Weights of a small transformer language model.
Size: 8 layers, 2 heads of 64, MLP 512 SwiGLU, vocabulary 5675, 4.26M parameters.
Architecture: RMSNorm before each block, rotary positions, no biases in attention or MLP, tied embeddings, short convolutions, an embedding shortcut.
Training: a variant of Muon for these matrices, 100M tokens, 6089 steps.
Each number is 128 + 24 x the weight over the matrix's rms, rounded and kept within 0 to 255. Layers, rows and columns count from 0. Numbers have three digits each.

# q: layer 5 attention query, 128x192, rms 0.0921, rows 0-64, columns 144-191
# k: layer 5 attention key, 128x192, rms 0.0994, rows 0-63, columns 144-191
# v: layer 5 attention value, 128x192, rms 0.154, rows 0-63, columns 144-191
# o: layer 5 attention output (transposed), 128x192, rms 0.167, rows 0-63, columns 144-191
q0:107139122115126135116114134119134124125121109118119121115129132141120123129139111126120125113144121142117132139128152130128153129138130099110140
k0:129142108139139106139136124115111122107092140136133129125126150121131111144106131146110154135117129128114125115166142120131130156136142145125116
q1:117118124128117129127112128120110105088133115126127119118129126152149154147125144127085136106110138139151092128126144138111121123103125123111151
k1:140116129127142118105133122121160106130132130122144137117110128115144150145160127130141159139128160113130112115153152114142121144125118122121135
q2:130129115121136112122128132137104140127125120111138117134144150128118124139131102123133125123139108125125152118126141129122142114136137126135144
k2:137104115117137131108130144112133120125107136119145114112097141126129155125134125142137131133132156123133113125128140145143134137127122120115137
q3:128131122126147099097109126127135137150112135127125119132115136095149139127121096122127156132113125144115113130133123121140140142135149106127120
k3:123115126119155107134124142124125100137140114104123122131110128132142141126125129128134120140104145123137118129118139123127113141127133125142148
q4:139132138147146129115130131119135133114143140117142127136142133134148147124128118125148171155142125142143157114149119125111121139116143139127117
k4:141111121122133117133111125137129135137139123115116128149098143117128136108140123135128103154137128133125141120112114109123114144130143110137137
q5:112149120119113132132141134127098147159137110107092102125154152137114091128139126149150085135165117111109146093115108116125160099097133111101123
k5:105125138129133140118139123104163168164131133154140133149125141118114140132124112158124133149153123115139136129151154151130137122131121125135130
q6:126121137129099145123134129149111122115128123121144125133142104152106105133118135133106083109119120109147137130134123155110157109129118141128143
k6:121153117141145140147143117146147123176118132132148126118140117117117124144164136137148149135124130147134132122142119124115132167109122131133107
q7:108138135134086152113129130100099132152119135095126129106139134147120122146139119135141103121136114114127154112149113136108159124141137131117100
k7:140130126135138149124119134140114154133132142121154170148114098139159136160139137118138107158108146131147118137130133148130112166112117127132121
q8:140101114135157093153128094096141092116118135169098099114096130126178158120141095158125149127131124119146155109144115125106101152126132114167159
k8:132096134153126125127111130125101148136133133132136122121126096118137123154112180082124125136132135161173122154127104123125123165158143137164112
q9:114171153118132127121121138117088076129118075117122142061107119141179119154123144127146129126147102100139136103140164143115144141153168168109119
k9:114154109139156122162110118121132163122134124108103159085175123134112090108121096106103164114152139073132117110141112118137092115148121145116121
q10:077110114104126119107138162096126140150133184105130151140115127140105102108127149103144131090125106141104129142102120112092113130144131124113098
k10:155126122111124118111148121111122128108093124132139146066100106104141107069081183118142174128122131134122130136151126130144084101126142137101135
q11:113147105104139109131128112135129093135121187150163105138109108130130098103101162149149092128108080113157140199142194120115128140167142141161143
k11:102098143137155057124147140128155116092120149138125163136121131153119122102096078086147080133169146113124133124149138135109187087149150113155142
q12:148139117148156126114132111112164108104131159116159091116134135139124099118115126096127067123133113147123077080125096113094138138132116118109113
k12:133114157142174127109110112144143102124117161137125102111134121155113114093152132101124123128147130084162106161128087125158145148165122109152127
q13:109141117148144118159142158134135179149121153109109136120107133145158077113142125139144166154141115170116097068086173131134147104122099182159112
k13:142123125127160142124138109169126098106132116136120131124157125114154122130129135111150095125125125160106143112107107129108150133160140120121152
q14:119129206103167141135119133112111159127151170130131147138134111174155129163149094079125148097103103132139167162145079131171096128127137110072174
k14:132121103113168098117085127107134131092126135127130150130129126137117126142103131133131091090170087117132205162144129155156083136109141115136095
q15:150136129102085105108143176160112145136113130128159063145143153163178146152080142109126142136136109136138157130124113116137131159153131097102102
k15:081125105116109114159133125133135132137110126101134101118103122143110141121112162108156177163104120144104158118177176144121111120140116093138129
q16:118144118125118144125141128120144126123110109109115144135133155116107129134100126127140148148130125120136141122130138131138132133128133137121141
k16:139143138118125110118130138118134131130133107120126115132104142124125131120121115138145127138107145132146118111122139122127114137110122126129110
q17:126118132121139144129120114129136120098125137107121116131113129122121124110120132135105129114114134125123133117140131133142143157133143133121145
k17:135129116126141133117135132130136123105116129114154115138108140136124152162129129132123136110142129121136134129149147141134134144138113127106115
q18:144116133154126142134115121135155152136163117136128138129139136111108132129135125134156106161149091130112179136120110109123135128127133146136110
k18:101128134107092140145134121140123154118095143137117133124139114122119128132122121122111118148135115128137148129100138148138149101124140106116153
q19:138132139129123100116097134121135147170089126129126127140127142131123122119140091122146126141150118114103165109141123128122151113124134120114099
k19:135106144107141127114150144108125141149151134116135134145128120126133146135119118125127128139117132114155142125123143138145132113121138124133159
q20:130108146126124147120104123126108161149109134136133134109133157141110110130126125120138117113102114121116168110142116101106149134137138129119114
k20:125117149119132124110129126127128164165168150124159159162115111127148128120121147085126111162134115112143144129118120149126108114125122133146119
q21:141139132139111155129137127134115116140126132123115141128156080137108107142125150142111128119140122101130133150100112140100140124122123151125142
k21:130138108141141143145127117140125109117125132132142127126139117137113091130135120125128178142128123151119113119147118123142153131113124134135105
q22:144136131119124116134142131118162114117134116108122153139090120130144173115137130131136134149138143149110128149143105109143114122145136115131093
k22:138120093132126145138121125142146106114118120149133101107153112131105130118132164120093152146148124133120121124124089131119117172111140116146126
q23:131114131111146090114134143140165064105099110117138149110102117108119179072116136106123143141113155146129058149127145121164105138152100153152134
k23:148152078135140158173132126113126070091108111125161108102146111122134110172168123135150165106118149189130092129131106127129125180083123115124144
q24:131121133122106100131107145149140161140133104120137127133132157140116126166124145143134168124135120110134111116137167117163095144117112131115145
k24:136074123128120094158092152115108180132117114127125130135117148135139101130092100107122085111131108098147128101141120154124085143134153112135150
q25:170127108149100136115128099091095091151149097152104081113131113160112124195133149131118111077162096119111157143155091123124144129115110124124118
k25:123118133133129132169096131106127091163104090112115160121142122111138079178103122137121135188175099131140186097094148126091152125072164111156159
q26:154125107176115095136130151122167142154139212149112095140126103115174157133136083119147111154163135112099109120173154122100146140131165110150118
k26:088109109142121063141127107123130098139127139101087126151155099125136090148174110156103079155108145125122103130165147142137124120140113095130082
q27:123116158114109171141137146104115149119143118149128062145164124119124123131132126128106113132150150108105165146122111149179105120119114161168162
k27:122127112112134146132108123103121162122090106147172134156089131098100146108142138149107127139107176094119172124126132116153143117169091162138155
q28:120093119094074118101095088095081135132109165077139144141103080134130127146118164061143071165120184133151112118133113120144132142088140143128116
k28:113145128129105118126110125078049178168101154099093141134116136094139145133059130126094119125118150160139107130147137109165139172069157091127130
q29:133137141149086123125134153125125120156170107124120099120101109097117137152144091148089098114105162128124134151148129115138137150110116123111116
k29:129126132125070084111099115128116109139099112143117086142119105141117124137077097130137139055136153175148147112098100115148100157107152129116143
q30:150076139134125137113125117147129113114146129142140175106140152121117113129152137120118089126137098145115121189123064116151131170108136166130099
k30:107119098144115118171113120116143103148120143140099134113133124135141141124125161135110122110118093140112125136129173151145109139078135145095147
q31:123117148167096151135135124114156109154142102123101102148128089129121157125126105135156150097106187116136128177166104117116135079126143141111112
k31:159108138121116157113137139158155144100105145100143063140106076124129155128147136106103147171152196105134104131144139090143115119119112167122073
q32:132136085091142112147162200101115124045124102096102145128122127124151120165125124098124101097153108154129131152116134120139101147111112123145139
k32:124106122128128073111162098103134131116127103101126116109131092132115137163095113155149094127063110151136129114141109154088140109177145137125102
q33:096112105136092123108133179103119144119141140141126159102115130137128106117172127123135108158144118163114111115138110138128157112132116137112128
k33:112118120111100114118112132118130121112158127128108180160111143117113155132140092148129076108160126169129118105126082127128129081143144130125134
q34:134146151175081132124126121122135120129111127098153140092132135125125117165119127067121169131133095108127114143134091123107103117116112129144097
k34:148139121128080121134111102127143094136150132155140131159138140145164093145101126135122151107123115129124123133095149140142179152090100166121130
q35:108128151147144109177125162157115129133117139116132138156129146147089163124136129101124143123112199112124142155103204093142170143128162101086120
k35:125099091131101080134055127130114106122101135126093109129151126135120153118157185151148158058116165105129087111118153062095126082132144106119107
q36:157115137130168121116132133142125127153114115157148104149113120138101104177104139107105082119102076134155144126118164142112109156177146119144062
k36:145131145128163126139127140125163141082148133129135111142086143136153085171133137116113150195093122194162123131135127117128143135141134141156112
q37:173134114141095143151098134092161096137122113153127129127131107109109123131148146101134103124132158114138141111141139140155135155135114114114138
k37:156107124130124155123133112119151155174138106112127100141154126148130158105136134148122076132164135102160103156116145116151108090115145132149138
q38:149144110123127116134124089141135137156144122099115103152121144091137121135100154152140114144106100147112133102127188174110123139127149134123128
k38:146159120130131167129109131132109132099103124138155104115128118185154144125128137101127102112107141134158153132104144113117102061143109121166094
q39:122153151154139106144151178150145163156140174119154130083135111139130137164101154122111124180109164130134125124120062121106143135165129142152081
k39:119143150126133119140154152132191178114176142099089117128140105087115105133107094085099105110109150113160116173113141121135176169126106154121055
q40:148141107134159114123131128135125108164126136140175162149130127130149157117132115124160132110122090106105120108097164103162124104129135105124084
k40:137103114121143103137140122107099117155109117125097183127125140114129144145117090123160194144167100137173143149124126113152150111103111113129086
q41:182104102163159126117112164102142078102111135125134112156128140120136138127121088153103116147078151159113143165108132136133128138171126162132125
k41:123111113105140114134117126120196117156178105128132104112132128123092091122106166095143125136156152158161147101106110119127125108143143129161106
q42:125107127112111097120151124141143121132137152123156082135080129117129130085122094128139098102158145119138130087135159135116181125129090089092114
k42:153114129109115124117099130120114147098113123130103122119136135113147141110139158139118063182120123119138139123138159116153128167139133148136147
q43:131161097125180100112141066112144137130121112178120170097106152140123139101141109148130094148147164179133114139092172154144122104132144103125146
k43:139128117099181129114127146106104166129129109154100150120137138085136144109182137175151101076145159206143126129129125174116137095139146127129132
q44:095137118154131139135155125143154115131142146181149118145123120100127170101148110136148125163161137107106162177142104117125098141098167123125130
k44:130136121111113129140135150149140122125146139113111132107140146125122119077137133121092152119124119134147162099156149197107107138113132135125108
q45:104174126113072104142131121141126121196132126111114142118128149143110089108123101115128121065138087148129124119156161097119108110111153140105134
k45:117134131150085113112146147087098148100114122120144083157152148163159104062128097132139139175161091091144116106115112148112102140126139123140114
q46:138143069139159130127140133149129194160144131128141110129141147129095134163111106141164129140118167112123112092156130127157122153153144164142155
k46:124126146143171138157113130152135150084131139092181131142127108142105079159098128134138118130134103157106097156119109101098095126158128097117174
q47:146155132107158151141148108094147167170098168097106134120137163108112138131155107131141105144130174106121102140142177127121133161150122101133091
k47:151133128151127138133125133122119204136183108118144156142157136141103138121127148116123123141109113131173119134121149126139128133098152110130160
q48:141084160104114102133133129127120124107133143083094159117114103124140165153144127140146139081154126139100100121150168126152154115118128132172141
k48:155132098118120107113152128123128079130098133110128165112102113122135129118091148158130098103148119073109062120134101146153091131145153124134113
q49:119146139110129126119134113142181132136112149153138124135115139154094111146145120120099159135167143107145126151146137134120137087129094148131128
k49:127137142142160118127138136149134151125151119151130111163185124109132170127102131098134123178119117126146140128133158119182133090122165165136141
q50:150080155118156128135108128141093128167126115140136117121144131125132138140131130130102107132109152130129120128133157102104094122116131084108152
k50:162124128130164102133171128141122120142155148131138112163136143134158121141152126132140216085141143113144133145095163156128088122159150118126133
q51:095110148120159134118128128121146170157124094137154138121125098158152146089111101138126143138142141134132143095131086084136106164128145143109132
k51:135111108095167105126169138160093088103132098146136124147130153110106122096147155130092112128100128186146161104138135132161104087120142149095095
q52:156137146138151117139129107068155145073127165116112135129102137146121112157135123133109140067106165119135157141138160133169118149106144137154121
k52:105085125128144118124093100118149147137142167110134127114136113111114103188136154143141085175108123094134167148130128154103090127142134119147121
q53:186124126090155138141145157115127135166146136107159187179161129123158136145155123147144117116137168165131169081098093131132152146159122119081116
k53:123126121105162099126096136123122136137111141151100180150176113104120107140143167112135143185169140179118144169130128156133116091139065140108115
q54:078144135099134094117088141148123088181128137100115168127123130156076117156121084161134157105104151141101131097155133139123145126102126106135121
k54:123137134142140075141129134115137174096118130132134059100120099105152129138125097162127142152133125136121114112094124143177148079087169155114138
q55:124138149136102128145134139162161138162168115086112101121139140132125147150082142115135154154160130151124134118131120136139135141181134168115120
k55:132098110126082117123104126115183160123104127137155097103169108170120125140118128150122155114150120139143133158068140123120163150102135116159128
q56:112090142156159114132109099121133135091143143170112158169082102105125120139145109118147139114169121113125125130142146125105085129139081131149065
k56:135098128121117100090142106113098112120104138129106168113119150157128140142056104102087114170128115101103138116116132115115123121156123152123110
q57:123125140111151118144146149128122092115119092131110136127158133131125127127112115154114128141101126133153127131129155111142079143123095111133169
k57:092146129145157118110085126115185130152120120145133118174138128171139173155095108105090139111094116106119100120113131156147087137128152108131124
q58:131128114085106121143089120129092116198102179133130141127125159118153116198126135156129151112131142136103106117123186113134136122089135127116173
k58:144097142114125131113199131121093135114160124140120144156147141146150159208158149100167138111129134054127135119138132100119135076083114072098168
q59:166134120122149135136135107127126127138116161153134150143123114137093122125132138158116047131097138132134116108139085151135147108105125090108171
k59:133142104102111140128145099114098154112098128123143137126161124092123154121171117124150062112126145141142156128137104111159108136106122136132133
q60:116170143142130122130086078131115198148131109152133174137118117099135125133133160124089138128108148138119108165142153119123117102153140069108146
k60:109142131140157161105118130144116141155122125139115146112137102111168169131105168129152168056157123193172090108141123103113141113135147111120110
q61:148129119097141136128142119155105156107181106128168090133148155132116124129138100135129126103097088121117130153137085127121142122120118113154131
k61:184112135119147141090101108132116139121142139119129111159100137131099142127149106133171145130090093121114165118147108132152158139125096106121130
q62:107122119142075155152139155132118101112116118116127124124156109138110161114103125165139106149138155134133103091172147182188141141108092140131120
k62:144122133114085186122144133146188115126146128126135133145103144140156147122098086152155133113099147140146090140119111140163135085124147154166143
q63:095125148154146131134111105100103165092130150135087125068131145081120130098147125131102140129140070101143124116148062147152138076127109122112154
k63:126151128140127109154136120127143127169103137132141110161090125139146111125144157134167061168102106100175080166159092125121149170114113168102110
v0:133157145174154123131127132132118142129138168086133176150099139087112104092123109147124085124163109162082135085136116107137131139100081131124126
o0:137142147182141127113117142144129152110157157081131172144104133094108114073116104144122090093151110146083132100146116110127136163101086118132110
v1:115116181096117140153080135156155095114125139143121140140127126110132114140149161099162108101143133137101164103140172128083140144104152095153157
o1:113109162108124107155089137173167113088127142144140151141143123123128113150124166086137083082131132131110148110137161130097121142124167083167142
v2:132106111142141133160129153141114116115194104133125103124119093162125100141131147149194098135133125160119127136139133141147119124134142116148158
o2:133102104142121150186109146148095123108196098114127093137120094162118089109127150155169117135129114148127131130127132142143102132134143138148151
v3:110129127132142154162118144122115110122159151121101112120093158116151126141097140134141066108145135130153126146111140140132141111160100126101174
o3:099139119135146158158121158115107113193171166138114104123098148136162129153114149140133096093140133124144129140116124141131143112161104118120146
v4:090139103147137097132136131103077153084127150111111106148111108142104098130131119121094144133080140167146089155117100162137171146163152133162137
o4:087139100128126118137140139109110149078132148110126090141128108136098127132150117129101144171076154156140092136122091145114179139165139141173136
v5:107092149121130119120122143120150126118157112104112136108146088118136146122149138104136134176131085120146183116095155130135135113121102116137160
o5:092108135125106119123119163112137155131155126100108131134153098103164126132144173104139135154138090128126161118099147109130143112133134106135143
v6:145150106127117131118140135117145129138121106111114115113142128124108144132135109143115138130125118150150134126154114102116110127126158076149104
o6:144147111131110118106160130122149104159127106113109127111131132106117153127138112144129117142124106139168140126156096110128100133115165079150103
v7:095152136133105125140149139147140150123159106145127144103146144135140130086134172095106123129122109156141142103113139122121134145116137100145097
o7:123156134141118104130138148146116179119168097135126132113142142157154124095128163102119129133112100157143127105114137128122131135106141093144134
v8:118176082120121109157109137118141168124093132161096108159099109135100128170135101119188128155133122131123105133132129109108129135136119106083153
o8:137169090130120108171113140109150204085088131155104125141109109137087133159129111099165130140133115148109110124132142144112134139142116112087153
v9:166144117117111118106078123152139124109110152136143158146136145116104093125125136143131151116096124126122115115128097112145118116110152136064088
o9:158134112124107104129088120152142091124108151138150162156119138121096107106140149164139136123097143136119118097125108112111114106116155141068099
v10:118144135194149136114115143096096145107106152093158135153162120133129096153132114102120140120167129110117132152150147094139119136170104097110143
o10:117140117206142142128123137108118140106100148098148140151156121134117101147140118111138124166135124123115135151154145100106111144145113112089133
v11:113103089107140111125130157137126090178131156135130150127132093123150158139107138106163118125113114114120126123134176114113117153139123115148132
o11:096106077102141114124133155137113093148123151149126141144126086119151166127106127106155089108128098114123127115137182093119121133164112110149137
v12:155120115145133124115127117139127116091160122139112118121146124129137131130117131117120083127136138140118098150130132109141116135133122119144129
o12:158114098136138110127122138137141139074148114139124137110151122120137143150116114136124109150140120134114109154126135125155103137129120096148142
v13:094143130144156111135133071154166065165127123144156122114154112105098120153140126156111139137127124056157120103157140136134125158115133121124117
o13:063157133144155105140123059146167084141111126127158136113169099115113109157154104151112144118128112048131113092142162101145119123112137111111136
v14:151143123110122141125102123127126126120106099141120126135151127134147122104111136153109116154133131114167133137156130145141160111123099068126164
o14:163144122122111136138100130133131092123106108137138141124143111133141139114126146146110120144132115118183145125138124119136175106110096087134147
v15:139150127137122110119137138118114123113122114124137145113104113129124157134133117122131093164147133144096143175128153134137139159097136109128104
o15:155161122128093132127152134114111137118122118136150132107089128128121143128153119134149091156140140125076124168127135146134157162102117130135106
v16:111140133127158144133118114141092121114140104132109120145145164142137141127104094092117126151138123152140139131086130122140115156158119117143136
o16:113129124111147132125116120132099130107145115134098130129138170146131135135110099099114119147122121143145140123098144111143110174142111116142131
v17:098097110147145141116138157126143078138088110085104165108116144149100145151156140135119113094106139131125175122136102112121161176131136122120124
o17:095100106153137160100137140125145056158081109073113193098131169147101133128146144127114103081105124131128175133126099122126142166124136099131121
v18:163157129112126063107114140181132105129127107144109151126112145106104144120127141105135140116125117122139139112151127071133133136135164155125145
o18:174145122112121051109111149177131103133130126131105175132116137114098129130128145109139164136132113121140142106142124070124130146132151152112157
v19:148159097098132086156166109156147131138177126108129130142117177103108163119123127123141184114115151118121158137135130139140152160146149098116101
o19:142151109103114093145167094154167070188170116099137132152100163117111150101125136130134148130129150137120155143120149123126147175145120118119103
v20:116148137123134119130128177144141109132095117140159139103147123115167146125124118129094157116103135113143141129127122145151104085114147126134133
o20:112126115139142110145150175146131056133095121128156146127119121116163130114142118125120127162110140108149114122124109142124074075114136112136140
v21:119173120113129111129109124114136115154122138106090128159101144104106146106108143096089126116128114142102139128125145163135143118134144109140119
o21:122169122094118116122104107113139113164121133116118113159093141085111123097117150100094118097125115154104122120114143152140145121136136116131127
v22:125102135121124133137098147146123136094122124114117133133129154140123120134137127110119101131092154163141123104146135093141107122152148138139102
o22:134113099112123126143105147150127068125105139143099127140125157139118123133133130132127084160095164151127121112145131102125116109155126124135103
v23:165126133090143108123104129130153124102136129143139125103148094087101132154120128145088163121129143092107133116145137155139149125105111114122129
o23:173122127084123091128117123123135118150139131138147145087145084079087138164112130152084116098101159099121132121138135157126138144092111126128131
v24:160124117117109145173126152161121119162140116123101146144140132113123119111118151137151142126139135130111156143118104149132169137086107127119120
o24:159116106114102140168123146155118118166135131134092147135160151114123124118114159128134164127143144122103146133113115136122171141083101105097123
v25:183118116116138171137095105153106145112111120133108119126147119149151132113135106088129134153112144119123141140137115159153103131146139138158137
o25:173118122097147173156107095153134136112114099140095106126163119142147135120128106104142132159116148123114140132146112166151119141149143147157150
v26:103143059113099133089095106152104125125149128111112119122098099165112127153164145183118106118157115117123079130104116177162102094180092096122111
o26:110129067098096119095096115145102202132154110109122112113096106175111125137157129187132113127149106115114099114130135152174113075186094111124112
v27:127157144151118158121146129096133124097151125133111110156140145139121107121123143133141148133128132131119126094099119162136175132127156148123113
o27:117151147140122155119135128101129090095165126141098104132117132134117117120125144138155159137141120130120103082096129145140158134118142153115105
v28:153089127133120108122109145119118067132150148198125127083157120124136091116149132146150113147140100136101126104092125139152161151123161138113119
o28:131092133131128099108107135135089029135133143199127139089163130129137096097166146140139104153138102130103111106095125152171130138111161137111132
v29:111159128124153127118111133139145116135117045115139098094124128087124153094132086120153145176133146114146108092104125103121140153149129124106145
o29:118123125137162145129088126144135100144122053116146114081119105081116154097135106113144144165124136113147126087099109123123127138152127131121157
v30:138151128128167130116142145156153119102142139148138140114146129115114036095156137112128076150163106140166155099135141100109145104130139145102153
o30:137151131136162120104134134168146169069144145156116146109146143136122070114159123122115083125155101116165157103146153112128152111116139139108146
v31:095101149148164148100116105129142113144104143129158120097151120137112177128148132094123134150120124156127152109112105125177145136126154128111163
o31:097116148128157137105129104143143132170110143126148117090147119136111158137138144102129148131119121167127142110115114126173151138118166147111171
v32:139144149151133137110115141111151131160158118150110108106147109127117085117140124109133130139082103098095130128097134121098124166151159119137127
o32:126129136166135128115121136114144123158158115152110098098146104130121074119142133100123128127110108102102131121105146097104118156159136126143133
v33:081127116135112120161127141121133121135082105163151158120116113115104122121160141082115132108122096111140109119129110132135095140123118091156119
o33:110135122148107122154150147133123164119091102148141158129125119120104128119150146103115125056102106115142117128127106131136105134147110094143112
v34:165142115126145123175091142120127139118159155118134145131138132097115125116128119170138169141113128131146159159162117076139113094143124145135090
o34:171133117117134134155096142127127169096170165123134159139134143105136124110108130181133167134120115124148154185155115080155121119134108165138101
v35:098117154095149112177158113118135134149101133148133149109162121155142121106110110100143135101134136105122086122122131167133151126112121133107117
o35:102134173111162110192163130120150103174102125153139111124134136170155131105112111113147128105121150094123090130140120172124159132112136112107114
v36:119124124114122160119113155113092141112122149136120113124117118146095134115149132154108126115149100096152106139137141136093111112115132132149140
o36:131121111130126163135108149126106200135125148137122116110123115163101143130154155172112117117128134092149116124136157139103127119096164133134145
v37:107167117170130109121111144130130119164130112149140141135139130151125121141174132081146129120131129128168115139149116171126125110131091148108112
o37:106162123164143115121103145136150114111138105143135151129124118152115124160177141088140154132153137122174109146137123165125121106128079155118111
v38:141137112145150105121144133131102138143139155125112148101097150133104155152138129111139120170093099088122122130079145121129120118154135175123118
o38:159144109134160114118133119129099117145140166127092139098099157130102155162151169135155144172091116100112112131094129120125121122151130184128106
v39:115099160100144104133126101160116170150119142161131130130115144107138133122124132139149136138143102114140145122136093139084152108119124125125127
o39:127101168096139121135127106156127146199089143155120135133130116104135131105132134144134141157140114127153154127137100126082144114119119143122108
v40:147111129120121148174130130128125153093103120123086132092133123111142150132119116112133136090111144098157131136119093144073127111122152105122139
o40:171107130141117151165124134122113170116123113122081140098132134121134148144114111132140136110115163097162113158107092143070132130121150142108143
v41:163136134132113120127115163145149137144098135134098125123096196159150114139109114114145155111124142132112119115116131121150132121101122091148111
o41:162154149144110123135125174148147156120100126130106113113105198144143108124079111108127158104145162127106136146113124111166117133104136096125121
v42:100136115106124148174115111131119135135114125120129131124156138113127075105144112132168087131084126086107100131111158131153121141103130086144084
o42:123131131112132129169131120112105124147122132119143106116146130102124092115156139131138100101103121112113118126116173124178129111125143063138083
v43:103118123133127168155135120126119136147098129119102124107130158134149161094118149156136141151123146154125109137110132101130129139123131118154147
o43:111122121140117165136134144124114132133111158102120100097119144126144143071118145144124157158109126158123123134107128085140129150110125107151146
v44:118140119147149127126127113093135131102070146101076116127110099122150162094090107156120098081128148145155126118097159175122092132129099140131145
o44:126144112152153125119130105078124106148050132103076131126104100124138157125104104148122100082145162152174134110109169175118114121134111136133138
v45:136097149107131138119135131078187147168118137116162116149126130125112099136134144112083144124127122135093125097136094147126104114131126100123128
o45:153105141116131152111127137064176172144100137127174099138130139128121096151150155105086152115119125138102136095135102135116123104133126102132131
v46:101123113130130163158107139114158131157137121095086135096135106163135108084132108156134121173142121113147151126125133148165144137111125125120157
o46:102129134127119150152102128111163097146146121097078145103134112159133113083145113149114122159154118132135150135130142121169150130139128123127129
v47:102121125093109151124140153102129114118129115122160130117129131108113141119120080141118133116127126144140110129128147133099119146125122176118128
o47:091127122094114131119122149102131071101141121114155147101121139127110133135114076163126114131123095139136108130129143141073102159125127177129111
v48:096132104161121128136108115110128123148107091131086143109107124138158137131149123107121165145123141103131143096105123149061149095124147132139126
o48:103128086149118116118131112126140141107119101119076176106113145157156128130131123123117128129110155101142143080088119145078147079117162134133142
v49:157146102151142113126115104140131145134089129124153145127163115117149188073122100127151119144128113134151088151137093127135144097147125120121106
o49:151148121150159125121132104138135194085108126128141172126156114109141177066125100125156147114132116135154100149134092125168148088132133111117113
v50:115113188147132152157179130156145166140140110152156142115095126184131139157116114135141099132157119163127133115120146138140096139157146117115142
o50:111114199145150133140174121155135162127137117153137140118115128179144125151091103110128131104151138144096114126108132134128094135177155099110128
v51:114139150122175128158139133143126105093153134095119118178124108162098152165121155104160132144171138130154117138090146112152155128100156131134110
o51:095152161110174135158126142134097084114147126107116111184127113152096149163103143102154115156156120126135110134096131113150148108094145129128122
v52:118132097127140125179146121143138118125143155114146100130086124112116110106149155114140136110162122135151194154101134135154112109129153097157151
o52:105137103130136138183122114152125149135152166112151087132087115118127101104144148109149142114141119122158176167112129135155083119134151084161142
v53:142128121145163146128114126166111132149137145101153122146143123112149179133164119169119138149113106120128131099114102194133152146110099111143138
o53:133117125152164134118121117161106093118160143089136115156154110124160159145160113165125133123125113119138136100112099182144154133123095109138121
v54:103137156126136125156094123116085123104146125130118145127174109108157141134118100104116160122134148120129133110149108122104138118162114142121165
o54:102139150119126129174083126113094110125137127129117151136159107104170138132123112114128144169120150114139133102139125137084123130141109134115169
v55:147114165122125121146085122097173107116131154112133151145156139140128155097144145103095120128171141148123065107113136099102148119136114107095124
o55:154134153118123119134072130095139099138128152113152171138158136129144151110138159091100099132157157147147085121109132104112148142138119104103122
v56:136109159123159104096123072137110179099110117121125123108118113137163105140133177147107134132129160157121138131105121109130130160129151103117095
o56:146123147121154091096124052132114164096099119130132111122118090141152103170111169152119124148121161185109144121108129106111133167144146111108092
v57:121136142093132140106102139137094161122096160124145092084109154131148112096140156152127147153145115104126112100096118127135126127130103118103169
o57:117146144088135139090109131136093190128103146116148107072105148128155119096121151139134141136140126104122101097101116117134124114121118138107164
v58:090125128148135098111093101179121152124127123115128137107156118147132118100113134144161104113161123153119123151103131107154116169132157119139075
o58:091134132158141104119107103179125188137116125113121111094162124154134126083132145140155124104167112140135104145097130095149117172118164138137076
v59:095123119137129134115173132109109141087148124121126138095125129136105123137110183117153151151092133124148169104161126141125117136110117126100132
o59:083110118124121139123145126121131143118156128121120147116146153122116130131117183136147142150071136123145161099179120138119129148125127114105145
v60:108129137177136130138130132162140129127105144120098123114113130155156141126137128143096119129100141109151148120163134148138124129176087133139137
o60:102122127175143119124127113153127098128113168140104133111107136128164120127124122149126135125112154139159156104153137152153127133168090152133143
v61:083120114119126161131180139126134138147146136136138096103145160145156117152120094121156125129116139117134110138157121121150133085110132116144103
o61:070132105130129156134161135127121119101136135135125116085129132130172119178126115111122137122145141126134094152149118113167122103116140134137101
v62:095090107168077091140108133185122163122117113152124135107104140090148140139128115139108154124131114128156159103144162124152124143155128140092129
o62:095111101188085085145105130160126177121119104149105127110097149095133128129119118138102173144115095133145145092126155136141128162149146123105131
v63:110116124144080112119135124147090144149113096137128130088118138111116102131109156124155138111125164104151130161109128123147131102114134139156127
o63:120109110134086132120124119137104139155110103121123131091118121117119124143117147134154132130140159096162142138105144111145125100115158132145130
q64:143144129136144123134119123124121123128132116130128124128131123130134140132120156129122133117124133149137109138127125146135143133101124113140132